config.toml
n_head = 4
norm_place = "pre"
norm_eps = 1e-06
bias = "none"
init_std_down = 0.0
lr = 0.0032
lr_head = 0.00361
warmup_steps = 0
batch_tokens = [8192, 16384, 24576]
seq_len = 2048
steps = 10811
dataset = "wikipedia_en"
Each number is 200 + 40 x the weight over its row's rms, rounded and kept within 0 to 999. Layers, rows and columns count from 0. The size before them is the row's rms in percent of the matrix's.

# layer 5 MLP down (transposed), 1024x256, rms 0.234, rows 837-864, columns 128-255
102,244,225,217,342,154,166,172,249,179,143,128,147,179,227,168,171,223,265,174,229,241,200,142,262,303,201,252,247,171,155,153,265,191,162,203,141,201,222,200,195,232,194,189,237,203,274,199,203,320,197,162,253,172,184,233,210,251,202,220,179,232,146,178,190,222,197,175,185,198,183,192,234,192,161,178,177,172,130,248,242,225,224,190,152,195,250,224,158,203,246,225,300,240,188,233,195,164,85,199,168,235,151,238,242,250,175,163,226,196,196,250,219,180,132,257,202,159,172,158,238,203,120,292,198,191,285,216,172
105,212,174,200,221,229,161,241,191,162,173,191,246,218,216,197,113,127,233,199,180,175,225,228,128,213,202,171,191,187,306,222,247,194,200,191,192,190,294,160,172,211,132,222,186,206,122,174,178,181,212,192,190,251,94,188,146,135,210,240,245,226,193,183,217,134,175,211,308,193,204,248,209,239,177,215,136,179,186,230,152,225,193,226,153,118,161,179,191,256,185,190,241,188,223,233,262,167,131,172,236,190,198,168,214,161,168,256,194,173,246,237,182,178,173,241,204,218,269,163,245,183,185,273,235,221,170,216,156
097,246,157,214,181,171,219,137,184,248,219,241,245,230,184,157,143,180,210,236,281,180,133,172,213,175,220,222,255,221,175,188,218,274,177,151,237,150,155,137,208,186,260,85,144,195,186,204,163,176,179,203,197,163,234,184,219,224,241,257,190,300,146,114,214,165,211,236,155,123,291,102,215,233,216,150,232,225,232,176,194,188,265,200,241,256,222,116,176,274,199,265,119,184,212,189,244,184,146,204,202,254,170,230,232,177,146,198,213,241,232,275,204,273,190,241,154,247,176,237,148,241,243,160,158,209,215,183,216
097,155,154,229,205,152,239,237,186,144,196,248,265,212,211,173,284,115,249,243,183,226,201,185,289,209,79,257,144,203,222,294,175,173,207,229,147,149,198,192,211,182,248,264,187,163,156,178,254,233,209,199,225,154,262,283,202,257,213,199,151,257,192,207,208,196,186,169,163,156,200,204,151,203,177,230,228,171,238,251,201,182,191,203,160,145,222,121,196,150,215,240,139,271,142,234,163,167,180,200,261,213,297,194,220,203,213,163,133,172,224,218,215,118,174,226,207,253,238,286,165,74,154,148,234,170,221,207,241
098,162,163,251,162,225,272,126,183,216,144,193,245,253,192,146,215,249,213,82,196,255,206,207,285,183,180,206,190,142,260,160,231,217,223,152,266,168,224,162,146,191,188,221,225,152,232,153,173,191,165,220,170,144,230,163,214,223,257,150,220,240,205,114,194,219,233,155,269,230,226,233,191,164,207,100,232,205,201,155,198,175,195,184,192,210,140,262,164,270,209,160,208,175,165,251,213,202,235,211,164,191,186,166,218,230,144,156,161,213,164,187,277,251,163,252,175,152,208,166,195,201,164,164,292,129,228,199,134
093,107,260,210,160,143,170,219,212,244,196,222,235,261,195,257,165,242,209,175,261,186,182,184,166,232,244,144,120,204,210,122,178,164,205,265,132,190,235,175,211,213,198,158,247,145,184,219,222,213,226,224,185,170,163,240,189,206,233,237,218,167,169,215,265,301,155,122,269,147,233,189,128,241,181,136,189,208,263,200,169,153,201,174,184,226,158,198,177,186,161,160,261,175,204,252,217,199,297,217,211,170,257,174,235,116,262,164,197,173,193,196,228,155,212,139,214,222,251,213,130,202,208,194,223,256,219,171,242
092,210,184,142,275,275,227,184,192,198,169,230,164,241,259,215,175,216,196,213,164,200,209,159,232,193,259,134,233,235,186,200,155,271,202,239,227,138,230,112,216,199,237,214,214,209,187,206,187,274,242,175,124,189,156,153,194,283,129,173,251,192,268,174,119,260,256,224,132,169,214,218,195,259,190,236,177,246,210,185,199,200,130,188,217,267,197,160,247,208,207,221,174,218,179,217,228,236,122,162,289,197,157,126,260,249,135,181,243,276,239,184,255,221,179,124,211,217,175,212,198,201,188,282,193,267,221,213,251
094,192,152,217,183,179,169,231,196,239,159,236,222,244,213,186,196,101,163,230,230,233,215,182,218,163,201,199,156,140,152,255,148,170,210,260,265,196,191,218,210,274,181,201,187,94,169,239,248,203,191,152,183,172,205,161,220,281,214,154,198,198,219,195,179,171,152,225,179,223,260,171,144,176,212,207,206,175,218,169,218,233,206,207,184,217,164,150,150,159,196,144,234,232,139,176,179,205,236,224,205,160,287,134,71,182,164,209,210,166,239,199,178,155,161,157,213,185,200,190,181,190,190,170,178,190,146,222,278
091,223,206,170,218,192,259,219,194,88,210,227,175,233,217,240,181,182,201,280,248,107,234,205,236,192,176,156,140,200,231,180,216,121,226,248,176,234,243,218,226,186,136,190,240,226,242,241,231,183,229,168,223,176,166,249,262,143,263,168,191,187,202,125,126,177,204,129,236,168,269,198,174,195,181,237,169,204,205,225,180,137,225,172,208,135,167,240,186,189,172,118,203,282,216,138,192,273,153,169,201,154,97,205,261,206,165,205,204,281,159,219,191,201,136,149,242,237,267,195,205,214,220,198,201,179,213,139,164
100,219,260,205,139,177,223,190,268,300,195,213,210,184,251,192,230,226,178,297,193,287,224,204,262,187,160,172,195,169,170,207,183,234,212,252,165,233,253,164,210,207,204,219,193,161,213,225,226,224,171,280,168,211,149,246,175,271,129,268,289,183,184,190,239,190,227,244,198,225,178,179,157,238,196,206,262,151,213,246,253,161,212,171,257,180,220,160,176,192,233,185,234,152,158,124,184,159,194,185,167,260,202,215,224,154,187,286,245,150,212,158,191,152,251,231,153,233,229,210,147,176,186,109,289,221,184,193,158
108,156,146,205,264,194,222,219,209,221,142,151,166,226,264,126,230,176,225,244,179,168,210,260,222,180,232,177,217,249,288,188,190,269,277,192,230,215,148,169,267,170,227,260,150,194,222,198,187,203,251,252,238,283,140,173,154,169,262,155,219,107,175,258,246,223,258,257,236,131,140,160,186,237,248,224,247,226,164,216,220,218,195,215,229,188,252,205,268,188,239,246,196,198,185,211,164,279,218,209,215,92,179,227,167,193,207,204,181,197,211,205,236,214,277,183,216,208,184,121,162,181,186,203,264,155,165,179,171
107,162,236,186,176,240,210,236,167,312,205,224,319,189,193,224,220,174,250,261,235,178,179,171,155,254,260,244,139,153,161,200,109,241,190,162,187,248,158,142,165,224,202,164,164,241,156,166,113,193,138,143,216,111,270,158,205,229,174,196,170,191,268,204,159,213,155,218,204,216,214,173,104,185,131,153,188,127,274,230,216,122,216,259,209,253,187,194,142,189,187,194,203,176,126,210,189,178,125,136,201,242,197,180,246,194,247,185,237,230,224,183,200,138,222,181,230,207,235,239,211,171,201,86,158,151,244,224,156
094,262,148,226,207,239,111,134,265,221,156,269,180,112,163,206,188,138,173,172,195,212,196,263,142,171,147,213,185,209,112,211,175,192,148,206,236,228,244,138,114,221,217,199,211,275,185,168,154,160,266,234,281,243,125,252,199,188,181,165,199,140,159,235,194,155,140,255,149,194,270,141,209,192,185,193,225,194,155,154,173,226,207,262,165,229,210,204,173,163,295,234,189,170,217,163,212,171,130,220,192,170,200,215,224,206,177,145,235,163,193,157,195,208,123,174,198,197,178,229,202,187,203,217,190,183,252,239,162
101,175,194,214,182,248,228,218,175,250,193,180,191,203,187,173,194,166,191,141,181,228,150,239,250,201,238,319,177,212,203,170,151,196,192,211,213,209,179,226,242,264,229,159,203,148,182,246,224,287,202,261,214,240,236,247,225,208,214,181,133,157,215,227,224,217,221,201,174,141,198,268,263,170,174,304,244,237,136,62,253,154,211,234,219,217,213,204,104,119,172,169,183,259,162,169,147,179,219,193,208,255,225,100,194,198,174,238,154,261,220,158,186,259,226,146,219,219,162,247,164,183,176,236,161,198,153,157,179
119,192,208,159,171,205,151,258,265,189,257,189,166,146,200,188,278,225,187,195,166,102,258,209,258,214,191,191,239,241,261,190,230,231,219,190,200,230,269,257,173,130,227,243,117,206,109,250,143,150,239,224,174,113,186,155,207,249,179,215,221,206,188,156,162,217,170,176,226,140,262,217,111,251,189,221,159,261,159,238,198,186,222,240,255,196,193,213,192,178,255,234,178,182,191,192,247,165,148,169,225,190,200,199,239,204,293,213,228,120,162,193,180,199,285,211,222,196,209,279,252,169,199,212,175,190,201,260,151
090,224,201,202,229,168,173,210,238,200,157,167,182,236,238,218,141,231,173,196,187,206,190,207,144,162,162,174,195,265,216,231,248,218,179,128,241,178,252,165,232,251,122,210,195,262,224,205,216,268,244,144,219,230,137,218,269,190,214,202,218,214,200,236,181,123,244,194,220,227,233,256,208,172,192,228,132,199,182,240,185,225,284,183,160,183,199,265,201,214,184,191,186,149,153,175,134,191,198,182,180,241,199,171,147,217,151,208,221,189,220,245,236,221,190,136,277,222,248,188,191,226,209,206,196,176,133,210,242
103,174,204,142,237,204,162,224,159,191,152,228,213,206,224,203,191,235,195,235,232,121,163,85,130,119,146,160,156,197,194,237,259,178,224,217,192,154,206,232,258,256,208,200,197,250,197,184,158,181,176,196,165,224,214,213,240,278,216,213,206,205,173,200,189,245,187,161,242,122,218,212,227,135,194,215,213,177,259,215,218,226,160,125,288,123,189,236,175,158,219,192,189,200,147,120,231,210,234,184,192,176,225,207,222,210,240,178,238,226,275,183,196,251,225,201,154,238,173,293,196,308,192,229,235,172,146,229,174
100,215,219,247,213,183,183,236,193,140,179,126,174,240,189,230,233,186,256,248,204,175,154,243,185,193,168,217,140,214,143,211,205,213,253,214,237,176,231,243,225,182,223,223,159,215,233,159,239,138,212,208,152,199,223,133,191,190,176,223,230,211,247,165,181,172,185,261,166,272,197,239,274,159,167,318,174,230,194,185,167,192,146,149,165,196,165,186,203,104,144,268,194,230,202,205,157,167,217,213,258,245,204,182,195,119,203,252,140,155,209,208,292,180,228,130,263,161,220,175,176,258,226,207,263,215,190,224,198
098,223,251,256,222,200,152,198,194,254,197,146,122,197,246,148,255,198,161,226,229,216,122,263,189,191,232,288,166,174,243,118,175,188,230,219,238,123,170,167,211,70,235,105,203,266,232,157,185,134,218,168,237,263,160,159,219,239,221,130,224,209,242,170,243,176,189,212,223,186,239,139,210,200,180,214,221,213,221,187,100,199,192,181,200,253,265,142,204,207,219,174,186,201,171,170,234,184,137,164,145,251,170,226,198,196,211,246,187,214,185,206,134,235,193,166,179,188,238,245,181,201,201,218,184,286,228,225,228
103,180,197,143,256,237,211,191,168,197,234,217,182,266,144,234,187,166,234,219,252,245,185,241,244,163,206,266,174,185,253,242,228,191,182,211,168,193,172,242,199,176,184,137,205,162,234,222,166,181,188,239,235,188,147,208,243,210,196,168,262,210,310,185,243,237,224,195,156,147,121,126,223,162,217,190,204,186,260,176,134,179,212,150,229,199,257,235,196,193,205,221,195,208,188,162,180,217,148,240,214,237,276,211,311,217,218,154,203,227,253,176,137,174,187,205,219,168,168,221,115,139,243,176,214,233,149,242,149
100,217,192,172,228,222,217,187,156,231,132,205,247,164,195,163,228,207,272,205,148,240,151,156,161,226,207,132,148,198,223,176,202,166,185,210,163,202,131,181,167,307,164,184,244,178,255,228,266,254,174,220,139,192,230,243,272,101,180,87,180,217,234,240,235,225,265,185,200,252,206,257,214,196,203,162,195,199,135,220,122,167,231,139,126,209,182,222,184,147,221,196,143,201,189,190,226,158,206,154,147,201,200,197,255,229,162,144,220,171,224,148,229,301,243,221,179,206,302,228,199,218,130,159,190,170,221,242,231
092,224,185,183,240,220,238,196,241,225,189,192,245,196,236,232,190,169,165,198,259,202,187,256,188,163,247,205,201,200,254,245,149,194,139,230,217,192,104,223,181,231,160,195,154,254,204,193,126,182,257,165,189,219,204,106,187,202,175,226,244,216,246,150,140,135,285,187,214,181,224,263,204,180,216,162,228,229,192,208,260,237,203,105,249,213,230,174,236,195,124,225,128,183,113,154,128,262,287,150,216,191,164,192,222,196,166,257,152,142,202,213,248,157,183,181,252,196,221,154,245,218,197,187,197,183,167,164,146
096,135,249,177,260,280,197,199,211,174,132,224,211,285,186,286,238,181,186,139,165,152,172,211,198,161,196,251,188,162,189,159,229,193,283,198,189,206,172,150,194,261,195,246,179,191,183,201,194,168,235,259,196,185,216,225,226,256,193,229,299,227,180,168,262,72,272,182,223,171,196,207,166,155,171,230,170,214,195,271,199,121,155,161,181,227,103,208,216,242,160,254,248,232,219,186,134,198,237,161,181,169,194,145,208,180,246,139,284,184,212,169,149,192,192,202,246,200,159,215,159,179,134,199,244,220,212,272,169
097,218,190,222,273,223,177,182,170,209,234,203,245,235,296,181,228,267,215,231,230,228,189,196,190,183,228,222,256,239,128,182,156,213,226,143,243,219,186,222,210,188,216,227,198,203,181,161,247,300,220,191,208,181,170,183,185,148,169,236,245,212,217,239,102,161,131,211,210,188,157,218,167,245,176,197,160,222,216,169,202,146,173,217,166,153,194,190,132,195,166,166,226,205,174,184,190,91,170,222,152,159,251,191,207,249,181,221,190,193,196,85,137,197,264,188,217,253,160,212,173,185,186,159,265,138,169,226,214
089,183,228,147,194,242,154,148,207,206,253,239,159,187,237,195,225,229,177,192,190,168,197,231,132,193,207,279,209,197,207,191,219,125,176,176,255,242,216,200,261,200,235,172,200,148,132,235,220,211,239,238,177,180,161,157,163,155,240,247,216,215,147,123,217,230,144,226,171,258,275,186,232,254,255,200,220,196,178,169,75,190,205,152,131,151,286,222,245,241,192,156,193,215,226,194,138,222,178,135,251,225,229,150,208,133,152,248,216,195,258,300,266,235,197,199,183,230,173,111,225,220,197,204,242,221,236,228,173
111,231,231,243,245,209,160,240,200,185,232,145,266,217,253,146,176,143,143,211,187,304,249,186,111,155,199,229,190,201,268,268,235,228,258,260,223,192,244,154,265,260,178,288,203,118,230,234,191,198,239,164,192,195,138,199,242,234,221,219,237,218,221,123,157,215,190,221,115,154,198,253,204,142,36,201,180,207,281,233,185,213,176,233,206,162,214,169,143,240,210,239,231,227,196,175,119,227,141,242,227,177,279,202,245,249,221,194,124,204,163,216,165,183,162,176,221,215,195,178,183,251,265,191,237,187,224,255,117
101,206,193,181,138,141,187,204,215,223,245,141,195,133,65,237,177,232,201,206,231,199,206,211,237,235,185,209,265,210,159,217,268,165,159,180,157,147,105,221,158,195,216,139,126,228,172,160,194,226,181,167,197,216,169,266,273,97,200,161,184,139,247,222,169,222,135,211,165,221,226,256,215,149,244,169,147,116,175,167,202,236,220,173,127,204,251,228,246,219,178,196,265,264,236,162,243,232,270,237,132,100,218,163,238,226,214,233,164,188,244,188,186,161,277,217,202,141,218,194,194,202,195,164,129,172,174,208,213
101,194,208,236,173,180,206,189,189,171,152,197,179,213,251,209,200,187,212,235,193,244,230,196,237,171,203,257,185,187,217,235,241,189,192,249,246,230,246,237,217,141,171,124,186,208,249,225,219,235,208,236,176,226,207,145,148,171,250,214,217,254,198,177,217,193,127,166,211,246,179,143,234,174,156,181,218,196,234,257,155,184,215,126,250,270,180,261,126,173,177,184,275,189,177,124,213,147,229,245,216,184,141,299,159,223,244,217,204,188,170,261,231,190,270,174,143,221,231,137,216,203,200,196,152,135,199,253,222
# layer 5 MLP up, 1024x256, rms 0.22, rows 838-864, columns 128-255
101,256,201,176,263,160,221,255,173,195,223,191,174,220,257,239,161,208,211,173,197,169,211,219,161,222,192,276,189,123,154,193,182,207,172,229,231,169,208,231,205,234,117,209,195,162,239,199,234,228,170,296,230,170,144,197,203,249,272,122,154,159,121,303,155,237,223,263,173,193,178,179,246,170,159,179,178,182,197,216,213,234,161,230,264,211,290,229,155,201,208,220,127,200,213,122,179,200,251,257,183,184,265,200,188,216,133,224,168,222,254,234,218,245,166,119,244,137,150,154,259,219,182,141,123,187,277,189,185
107,193,174,254,152,153,186,236,200,250,230,163,174,261,265,181,218,219,253,186,230,166,149,159,255,214,205,146,179,291,185,230,268,249,221,230,121,157,240,145,226,173,222,206,191,225,161,242,63,133,228,128,185,173,169,200,175,247,183,238,231,238,213,188,250,219,228,249,215,174,192,166,200,148,185,279,202,190,255,255,139,123,211,248,228,157,127,206,168,202,255,166,215,172,106,191,195,167,208,245,233,214,211,219,195,242,228,235,197,181,201,171,194,128,159,117,190,211,220,163,183,219,256,187,232,228,203,184,200
093,202,188,287,242,146,115,162,200,241,168,133,200,172,185,176,313,238,92,257,131,199,170,156,212,212,243,258,220,210,188,195,234,217,223,117,111,147,242,197,238,174,222,127,136,208,209,218,145,166,149,209,180,317,140,196,200,202,173,180,232,126,184,259,248,227,173,227,225,227,196,220,161,225,174,184,175,247,165,154,217,229,134,151,303,215,180,228,176,255,208,200,254,137,163,207,204,229,179,211,282,228,185,195,191,161,225,197,174,192,220,220,164,194,182,160,232,228,203,147,205,212,221,247,178,196,226,190,148
099,217,197,234,181,192,163,166,193,153,197,256,170,200,148,271,157,229,197,232,241,65,259,137,257,278,251,190,219,277,259,156,270,159,210,154,166,291,197,143,167,163,156,166,151,224,200,156,200,151,204,151,226,153,151,224,246,204,216,183,202,209,239,201,222,226,208,197,231,187,213,190,187,229,205,220,270,156,145,234,183,178,216,219,192,251,261,191,165,145,252,184,154,172,253,238,169,178,127,312,233,208,272,201,151,271,169,182,190,185,205,188,214,166,162,126,167,147,205,153,206,188,205,174,196,191,210,210,254
094,217,214,257,202,234,247,215,151,191,185,244,205,151,172,188,241,180,190,255,200,188,234,239,129,177,163,199,218,241,139,257,176,195,181,195,289,144,183,233,167,219,262,249,100,285,175,174,189,182,199,195,249,184,179,152,168,181,231,182,154,142,228,181,118,123,252,259,212,231,195,185,179,221,239,201,214,237,179,252,257,173,226,199,210,159,246,139,147,284,225,166,184,215,142,232,204,190,164,230,165,215,185,221,162,241,154,187,208,178,200,225,228,240,172,172,197,232,168,161,312,98,235,165,209,217,172,228,165
098,180,243,258,241,159,171,191,168,129,199,231,150,221,179,170,246,245,228,135,207,150,199,227,177,245,245,160,190,189,150,260,222,236,248,191,143,174,226,216,180,157,215,251,247,220,196,172,245,195,132,212,217,212,204,172,138,192,229,237,206,234,200,117,225,230,161,263,219,185,214,195,283,140,223,171,221,255,210,188,166,165,121,242,161,185,251,188,186,230,154,209,197,177,259,204,224,194,243,202,174,131,195,291,222,225,268,192,147,225,140,183,143,254,202,269,200,238,158,237,246,261,201,203,288,180,161,231,198
095,259,216,164,171,190,199,154,135,154,243,191,190,170,226,262,175,260,263,249,185,188,209,206,236,247,202,209,232,265,210,230,235,252,267,234,206,181,235,189,130,196,197,244,203,204,193,210,198,204,209,175,303,237,173,274,243,214,194,232,203,145,292,211,168,145,236,189,252,202,207,227,166,166,281,132,241,150,244,190,190,262,209,171,235,298,232,237,197,177,114,226,191,266,144,214,193,173,156,235,197,226,147,207,242,146,200,160,193,186,148,169,180,190,221,269,162,236,219,198,194,255,181,256,192,166,186,188,137
103,186,225,192,244,243,145,251,169,222,208,248,173,176,179,198,226,173,219,143,139,214,181,196,170,208,249,238,264,250,200,225,171,182,203,195,161,245,165,233,181,177,210,209,205,218,212,195,175,217,224,255,167,208,166,186,190,223,223,190,187,252,232,224,284,307,215,118,138,205,135,193,244,180,269,179,216,221,199,185,153,233,248,217,221,189,216,195,196,247,232,194,227,177,184,147,239,151,213,271,213,277,261,112,201,178,194,239,225,124,236,154,145,192,164,204,242,146,150,122,216,199,158,213,200,210,231,238,227
099,246,189,136,160,171,231,219,163,232,220,204,196,166,154,216,220,78,128,200,201,197,208,259,183,189,219,172,227,249,284,189,224,163,229,254,195,163,276,175,199,214,161,190,182,261,276,180,238,238,200,155,193,182,187,192,212,121,276,167,184,260,157,197,217,212,264,161,237,285,170,184,209,173,216,297,259,174,138,173,219,206,252,175,189,189,206,174,212,235,237,209,166,169,203,246,231,297,220,195,189,165,207,295,93,275,251,205,172,165,155,123,172,158,142,228,123,199,119,220,243,257,272,166,183,92,207,232,249
102,317,127,208,213,189,166,160,267,227,218,171,236,207,126,234,171,209,188,195,178,228,221,237,206,191,160,203,180,212,201,250,227,154,160,169,176,230,174,246,160,232,174,157,288,136,206,140,210,253,166,189,176,181,192,199,229,172,257,145,203,273,260,198,171,285,219,139,130,211,224,175,200,178,194,163,219,257,151,170,208,172,168,157,179,181,167,194,220,230,208,142,216,292,235,207,249,162,168,205,184,247,255,232,150,244,156,191,238,217,204,218,195,248,227,228,241,259,150,245,204,142,163,173,191,238,220,148,162
100,197,183,247,254,221,199,174,179,199,173,152,167,218,244,201,222,220,170,148,286,174,199,205,228,264,194,174,154,200,235,226,211,243,184,196,190,158,240,225,185,254,207,181,266,189,230,182,205,274,220,218,133,200,150,136,262,180,245,181,201,190,211,232,207,256,227,169,213,202,159,197,235,143,259,123,236,209,232,296,252,186,144,245,243,89,201,275,220,189,158,202,161,226,142,210,112,187,202,134,236,165,163,182,132,152,165,202,149,236,212,170,216,261,142,155,156,196,178,162,232,195,140,184,198,224,280,157,251
104,238,185,217,164,209,277,269,185,215,198,201,236,269,142,236,200,212,206,172,173,172,148,190,219,217,192,264,214,232,257,221,245,238,167,249,179,183,176,173,177,198,149,250,137,211,277,247,148,110,225,230,229,199,212,195,115,187,250,196,207,175,187,152,265,181,214,199,148,224,152,189,223,214,198,219,188,223,272,223,231,253,253,189,254,146,185,163,212,178,185,165,201,185,240,190,225,150,193,175,223,263,175,174,213,216,192,276,178,192,179,230,172,145,198,200,182,227,213,120,205,239,181,159,184,237,237,208,266
099,208,155,204,193,158,246,168,252,198,252,160,187,160,139,244,234,182,199,229,217,188,222,159,177,242,158,151,205,189,167,277,118,294,232,280,161,132,170,221,144,151,163,148,191,268,171,243,220,186,130,128,85,194,120,135,274,164,257,182,121,183,202,154,220,165,148,255,235,216,175,138,242,260,169,154,197,246,209,261,191,293,224,192,233,218,90,264,218,261,200,167,195,182,189,191,176,218,193,229,141,106,200,261,245,256,152,165,194,179,228,223,164,183,208,173,169,227,290,220,188,217,236,151,194,135,240,218,215
107,264,187,281,280,135,201,177,203,163,239,219,237,209,196,220,190,206,217,271,168,214,201,138,125,229,265,185,183,213,167,217,234,189,169,286,148,206,150,148,189,202,242,165,223,205,152,178,200,196,201,218,306,178,172,138,177,240,216,202,217,217,171,270,236,149,203,198,165,244,173,241,197,180,150,189,170,232,237,221,238,232,218,256,258,212,162,215,262,166,207,313,222,188,224,219,279,213,172,280,193,197,208,175,223,187,223,219,274,192,246,259,168,180,173,209,167,287,178,233,200,268,160,196,218,217,193,232,232
093,199,238,235,119,186,200,222,184,221,208,314,232,175,165,174,232,172,201,73,193,148,176,234,214,226,152,133,243,193,172,188,229,224,222,262,134,217,205,244,220,180,196,161,245,171,262,180,181,230,247,145,114,136,232,167,198,163,173,195,198,265,231,245,251,199,227,269,260,169,248,176,193,197,217,144,239,192,170,187,254,178,181,247,233,230,252,166,224,205,216,213,187,320,245,228,205,191,206,212,169,187,230,178,190,240,221,240,259,88,176,262,224,171,205,183,164,157,215,235,225,145,221,199,199,142,244,236,164
097,202,249,195,198,135,170,187,243,183,200,171,208,180,179,201,155,260,150,206,185,183,149,233,247,216,186,156,179,221,219,158,279,104,224,201,169,183,171,198,228,192,235,235,203,198,202,205,215,241,247,261,167,165,229,220,265,202,243,196,248,184,282,257,203,207,278,249,177,219,211,217,212,234,164,219,236,154,251,193,140,163,282,177,234,211,203,208,123,164,169,219,234,173,206,158,293,150,216,179,186,191,156,193,160,253,122,145,193,189,159,218,262,142,221,213,174,216,279,215,196,221,230,236,190,173,155,164,178
098,246,207,172,187,257,166,204,143,181,233,229,110,169,153,297,207,263,213,207,187,286,207,202,168,180,169,167,277,261,180,158,158,202,237,257,214,238,240,210,234,171,235,170,260,90,252,195,197,185,218,208,275,185,169,176,216,149,204,192,144,238,178,142,230,183,125,226,209,203,237,180,136,194,179,154,177,243,231,238,262,235,257,190,131,167,210,136,177,174,128,246,231,241,215,278,178,201,122,245,267,214,176,213,167,183,231,215,215,165,174,138,225,259,167,242,281,223,217,171,200,170,221,217,153,198,200,187,233
101,201,179,210,173,204,232,233,185,96,143,240,271,279,221,223,163,180,201,234,217,222,193,167,279,163,143,140,273,197,229,250,172,269,184,117,224,225,228,201,152,271,220,254,157,103,197,207,136,266,199,238,226,182,175,229,201,209,176,210,165,175,198,267,176,248,201,202,202,183,110,209,177,161,180,207,182,111,149,194,339,208,205,197,203,190,175,245,175,280,160,193,263,132,155,213,180,131,239,222,183,206,219,220,223,203,275,279,230,195,227,219,225,164,201,231,217,257,170,176,204,252,199,158,195,178,225,186,215
091,187,179,155,143,296,222,210,214,219,163,204,169,184,256,239,220,238,121,257,176,196,157,130,243,201,191,197,186,213,161,151,214,294,213,171,239,258,125,157,174,208,152,212,214,223,119,141,226,196,187,181,140,262,199,189,283,284,185,148,148,147,191,174,163,229,234,187,237,252,234,205,256,264,209,204,203,220,165,259,271,186,214,270,164,169,167,190,210,239,142,258,195,170,180,165,187,212,237,166,156,146,197,178,119,210,196,184,188,199,240,182,195,269,130,207,197,272,181,201,200,248,208,146,196,200,189,169,194
102,231,208,219,188,137,188,253,195,145,178,140,229,251,219,243,147,108,253,198,142,249,249,185,169,221,197,166,272,135,195,273,199,169,166,191,189,198,239,224,234,197,225,162,214,220,151,181,146,185,217,173,137,151,189,168,115,249,148,190,229,240,233,237,193,201,202,211,214,115,224,209,178,255,186,192,163,201,153,206,242,241,164,162,258,218,232,127,242,221,211,110,212,241,188,235,171,226,203,265,161,167,168,242,239,232,235,221,154,208,228,184,180,208,223,199,142,158,138,83,200,179,189,128,194,131,197,161,258
094,151,183,198,189,132,110,189,204,238,199,189,152,163,169,151,228,129,198,201,230,127,119,183,162,253,160,140,192,288,168,184,222,236,183,218,182,211,270,145,191,229,161,171,189,203,118,231,172,144,157,248,249,225,229,178,204,146,280,194,158,185,142,204,256,213,153,194,188,197,267,146,232,128,223,140,174,182,282,169,159,151,244,169,206,216,120,212,189,218,221,201,201,162,208,210,297,147,132,172,168,203,218,210,213,246,167,237,209,241,245,195,190,186,248,250,184,197,225,248,231,217,195,222,225,247,151,222,184
098,220,173,181,264,170,180,159,247,219,275,194,179,132,256,303,176,216,210,241,160,163,176,168,159,170,216,215,225,207,192,211,189,144,216,168,235,217,226,176,171,146,185,207,212,224,216,170,137,194,221,189,230,234,185,262,260,246,262,145,125,185,237,251,219,166,232,175,190,243,184,258,298,193,254,148,217,152,196,166,243,195,231,164,223,187,172,235,112,111,182,168,176,112,205,185,200,160,185,149,175,166,219,237,257,257,243,215,86,161,190,134,259,181,207,189,231,214,218,182,218,183,204,204,260,195,146,185,171
101,150,214,186,173,168,134,270,173,173,208,217,221,152,227,220,133,167,268,233,206,179,200,182,218,226,214,265,199,172,168,223,214,215,188,275,231,154,194,232,228,230,89,213,204,118,216,236,176,211,208,216,197,257,241,233,190,146,154,189,169,192,201,160,203,154,180,147,259,173,177,217,211,240,218,178,156,217,237,212,233,186,235,217,313,183,190,203,202,190,180,194,243,201,261,213,198,174,237,218,111,171,185,167,203,252,141,290,149,237,231,262,253,261,160,240,169,169,198,135,258,209,156,208,265,201,168,198,134
096,228,214,209,182,218,163,234,217,245,195,191,130,112,260,188,243,203,214,204,244,226,217,195,176,297,199,224,158,125,200,212,175,146,140,262,156,187,185,187,153,239,139,227,157,199,173,167,216,187,268,252,232,183,204,198,209,169,276,150,241,118,151,207,249,200,161,263,192,168,198,163,228,239,167,203,212,165,160,226,235,203,228,235,206,152,173,202,200,234,265,220,216,185,201,167,213,192,215,158,278,208,245,238,127,185,232,169,129,202,83,185,134,161,180,102,167,223,187,228,229,209,246,183,185,111,225,185,182
098,207,199,167,221,155,241,207,149,225,229,279,189,206,171,170,156,212,210,161,231,248,152,221,179,244,208,145,231,186,176,227,214,187,202,202,178,171,117,192,134,174,175,129,195,250,131,224,98,238,208,235,212,186,217,166,157,198,214,253,187,296,222,239,204,166,143,199,191,151,209,191,277,189,234,226,238,203,207,245,296,217,265,214,226,282,222,203,282,162,261,207,220,284,208,175,221,120,224,226,201,196,215,180,222,175,213,127,205,289,265,279,261,270,248,216,118,211,247,194,217,235,178,161,197,171,158,191,196
104,208,247,221,258,176,250,266,205,249,181,217,163,149,168,204,212,215,230,174,190,165,259,158,193,163,197,142,155,159,272,155,153,185,197,151,157,182,117,233,170,218,222,215,220,187,161,253,145,158,200,216,218,290,193,201,197,206,164,196,236,237,221,171,210,212,233,178,242,244,219,174,209,198,258,230,166,153,196,245,218,178,146,150,201,246,219,224,216,237,219,240,212,278,254,213,209,146,186,200,186,181,228,214,210,155,275,182,184,193,108,134,200,213,286,205,180,205,250,139,201,156,140,162,220,229,143,245,299
097,208,175,165,175,236,245,150,279,134,194,195,261,190,146,172,137,187,205,195,195,257,181,220,173,224,163,123,170,184,110,145,207,161,231,256,241,204,227,177,184,248,205,216,219,169,173,186,180,185,198,146,209,189,214,217,195,292,279,186,185,168,171,234,189,132,174,267,228,234,183,228,192,222,190,210,210,289,170,139,231,196,143,206,217,179,211,145,269,222,154,141,133,247,332,224,108,266,204,241,234,196,233,201,197,202,214,182,128,148,191,187,238,212,201,186,220,186,219,192,185,221,265,243,281,254,197,141,220